Part of a small language model's weights: 268M tokens, 4087 steps.
Each number is 200 + 30 x the weight over the matrix's rms, rounded and kept within 0 to 999. Layers, rows and columns count from 0.

# k: layer 3 attention key, 192x192, rms 0.0364, rows 147-157, columns 128-191
# q: layer 3 attention query, 192x192, rms 0.0363, rows 148-157, columns 128-191
k147,146,260,188,250,145,219,226,230,202,191,217,215,210,197,233,210,185,186,234,194,183,186,184,247,234,160,155,226,213,195,235,214,256,161,227,208,276,153,164,228,201,166,198,203,133,211,252,233,204,242,211,229,167,201,205,199,220,139,199,194,157,142,195,170
q148,169,219,199,205,165,199,142,150,228,203,180,255,178,261,178,148,149,215,217,174,197,258,229,196,143,171,158,228,227,283,207,221,265,190,230,170,267,202,212,191,238,233,247,154,205,214,199,205,204,251,154,180,166,215,204,281,179,224,207,220,212,173,202,265
k148,205,215,179,209,166,226,240,252,174,229,213,175,224,212,182,189,196,153,227,234,218,229,222,163,182,240,253,215,205,248,244,205,160,239,182,191,191,163,239,214,187,220,190,224,147,168,199,201,188,197,232,222,142,236,217,247,219,212,226,204,219,171,193,219
q149,173,243,213,164,149,250,203,169,229,204,208,193,242,183,249,189,255,173,247,189,146,205,201,185,206,154,253,225,191,166,251,193,206,184,181,233,247,150,217,211,193,239,217,229,163,205,213,206,187,236,166,160,189,189,179,184,142,166,178,164,226,216,183,179
k149,169,183,232,225,209,308,170,197,180,181,264,183,193,195,199,169,198,183,210,141,199,208,236,184,204,137,176,195,216,218,210,259,187,158,158,218,204,176,176,187,235,223,173,191,267,244,235,203,165,186,240,237,169,188,170,180,186,211,235,143,167,248,199,254
q150,177,248,211,214,231,203,185,203,180,272,171,261,227,219,154,112,227,217,224,186,180,180,171,184,227,194,166,167,170,201,173,180,194,240,168,258,201,246,131,205,204,190,207,248,178,217,183,143,170,189,249,137,210,222,241,225,230,241,224,183,159,179,165,162
k150,182,204,196,241,206,153,221,235,189,220,215,174,192,160,201,206,201,229,266,249,181,237,208,252,211,192,230,196,200,160,199,175,266,211,195,176,160,191,236,216,201,225,176,174,213,203,225,185,180,244,197,201,198,215,152,185,229,155,189,227,182,167,193,244
q151,198,220,223,197,156,182,174,205,203,254,174,194,120,221,199,176,177,230,183,209,244,193,205,207,256,180,203,148,216,222,188,147,236,202,213,214,198,201,192,189,181,157,210,154,148,154,234,218,177,218,161,230,262,237,210,187,210,154,141,166,231,182,186,174
k151,200,186,243,180,181,176,221,281,190,221,233,174,178,222,205,201,206,165,237,255,219,218,191,198,215,211,163,179,143,196,159,157,128,195,224,138,151,193,175,201,243,160,153,212,201,184,222,213,245,193,230,168,208,236,203,205,213,236,235,242,229,220,257,165
q152,198,203,244,226,176,185,223,243,214,201,218,179,197,160,255,200,161,151,180,195,182,124,195,262,198,229,190,177,262,190,198,214,198,170,209,227,200,169,222,229,214,157,170,175,220,222,280,146,231,248,195,273,167,222,174,228,256,174,177,161,196,195,100,246
k152,172,207,211,228,209,154,172,224,181,190,226,195,163,267,214,196,171,163,178,200,164,181,212,205,208,182,201,150,186,233,188,223,216,201,156,200,240,195,212,187,184,224,238,200,211,176,191,178,193,258,182,193,154,215,271,204,197,235,194,162,237,148,184,265
q153,159,144,192,188,234,199,250,263,194,211,195,163,207,181,274,195,170,212,185,202,156,167,206,171,144,224,196,191,193,237,219,211,208,238,176,176,228,161,233,212,170,156,221,208,178,243,189,188,215,251,180,224,224,162,167,204,151,272,294,266,248,154,172,201
k153,178,172,159,176,232,181,201,231,166,223,185,119,208,232,198,153,163,149,177,196,292,175,192,249,205,247,194,242,166,184,144,233,214,172,236,257,162,239,219,218,192,186,183,260,184,220,233,173,236,241,215,231,207,187,161,171,173,177,182,177,223,251,186,177
q154,192,190,191,166,157,168,140,198,170,196,201,209,195,216,194,193,268,239,225,261,168,213,201,240,184,231,142,195,162,181,215,174,205,208,205,211,228,180,202,163,164,145,196,219,223,223,235,239,190,188,239,212,296,197,228,169,218,223,171,226,216,191,227,215
k154,175,180,141,186,232,215,173,219,158,221,240,184,202,188,186,220,176,235,229,128,200,231,250,236,173,158,190,236,199,211,253,192,183,213,207,217,165,175,219,214,263,186,211,188,251,185,160,189,204,243,165,191,259,189,185,171,218,241,137,242,152,255,145,224
q155,171,227,201,176,221,216,256,223,231,194,193,194,187,246,200,247,221,157,257,193,203,176,234,158,156,206,156,217,239,145,204,181,199,191,192,197,223,221,199,166,226,171,239,234,168,193,188,191,206,196,224,149,204,168,206,240,176,195,186,205,188,167,200,169
k155,195,239,134,175,179,203,220,244,212,245,191,178,210,191,176,114,219,203,231,170,194,219,161,201,184,164,192,160,142,225,173,206,184,206,254,184,190,195,163,183,180,193,208,219,203,237,188,214,167,200,213,168,143,200,211,166,173,190,238,189,243,196,180,187
q156,211,234,212,222,196,146,159,161,241,188,238,176,165,197,254,190,226,194,192,190,225,165,208,202,240,189,200,203,209,132,192,216,229,222,205,181,171,224,172,220,179,235,157,215,239,213,233,222,230,196,263,181,178,215,212,146,207,222,259,182,233,153,176,210
k156,233,236,216,217,251,224,145,223,200,189,202,111,231,147,193,171,169,195,157,173,182,194,245,233,237,232,179,199,218,191,256,186,211,187,139,215,141,194,216,211,169,218,257,195,208,182,197,223,200,161,227,130,205,214,245,147,172,184,224,196,264,199,152,204
q157,215,198,187,167,218,192,177,166,165,195,255,230,166,180,202,213,184,177,189,181,204,222,241,190,247,148,147,201,178,225,244,188,199,198,187,178,178,281,213,197,233,185,171,210,210,146,191,210,167,233,197,220,215,177,187,219,236,210,229,155,213,146,202,216
k157,196,178,248,151,202,208,205,275,200,245,210,150,228,182,191,163,155,169,185,249,184,255,130,163,146,174,232,166,190,213,187,227,244,188,204,189,162,188,203,248,198,210,223,184,200,194,186,229,263,232,154,147,165,164,177,187,172,199,226,181,207,159,261,188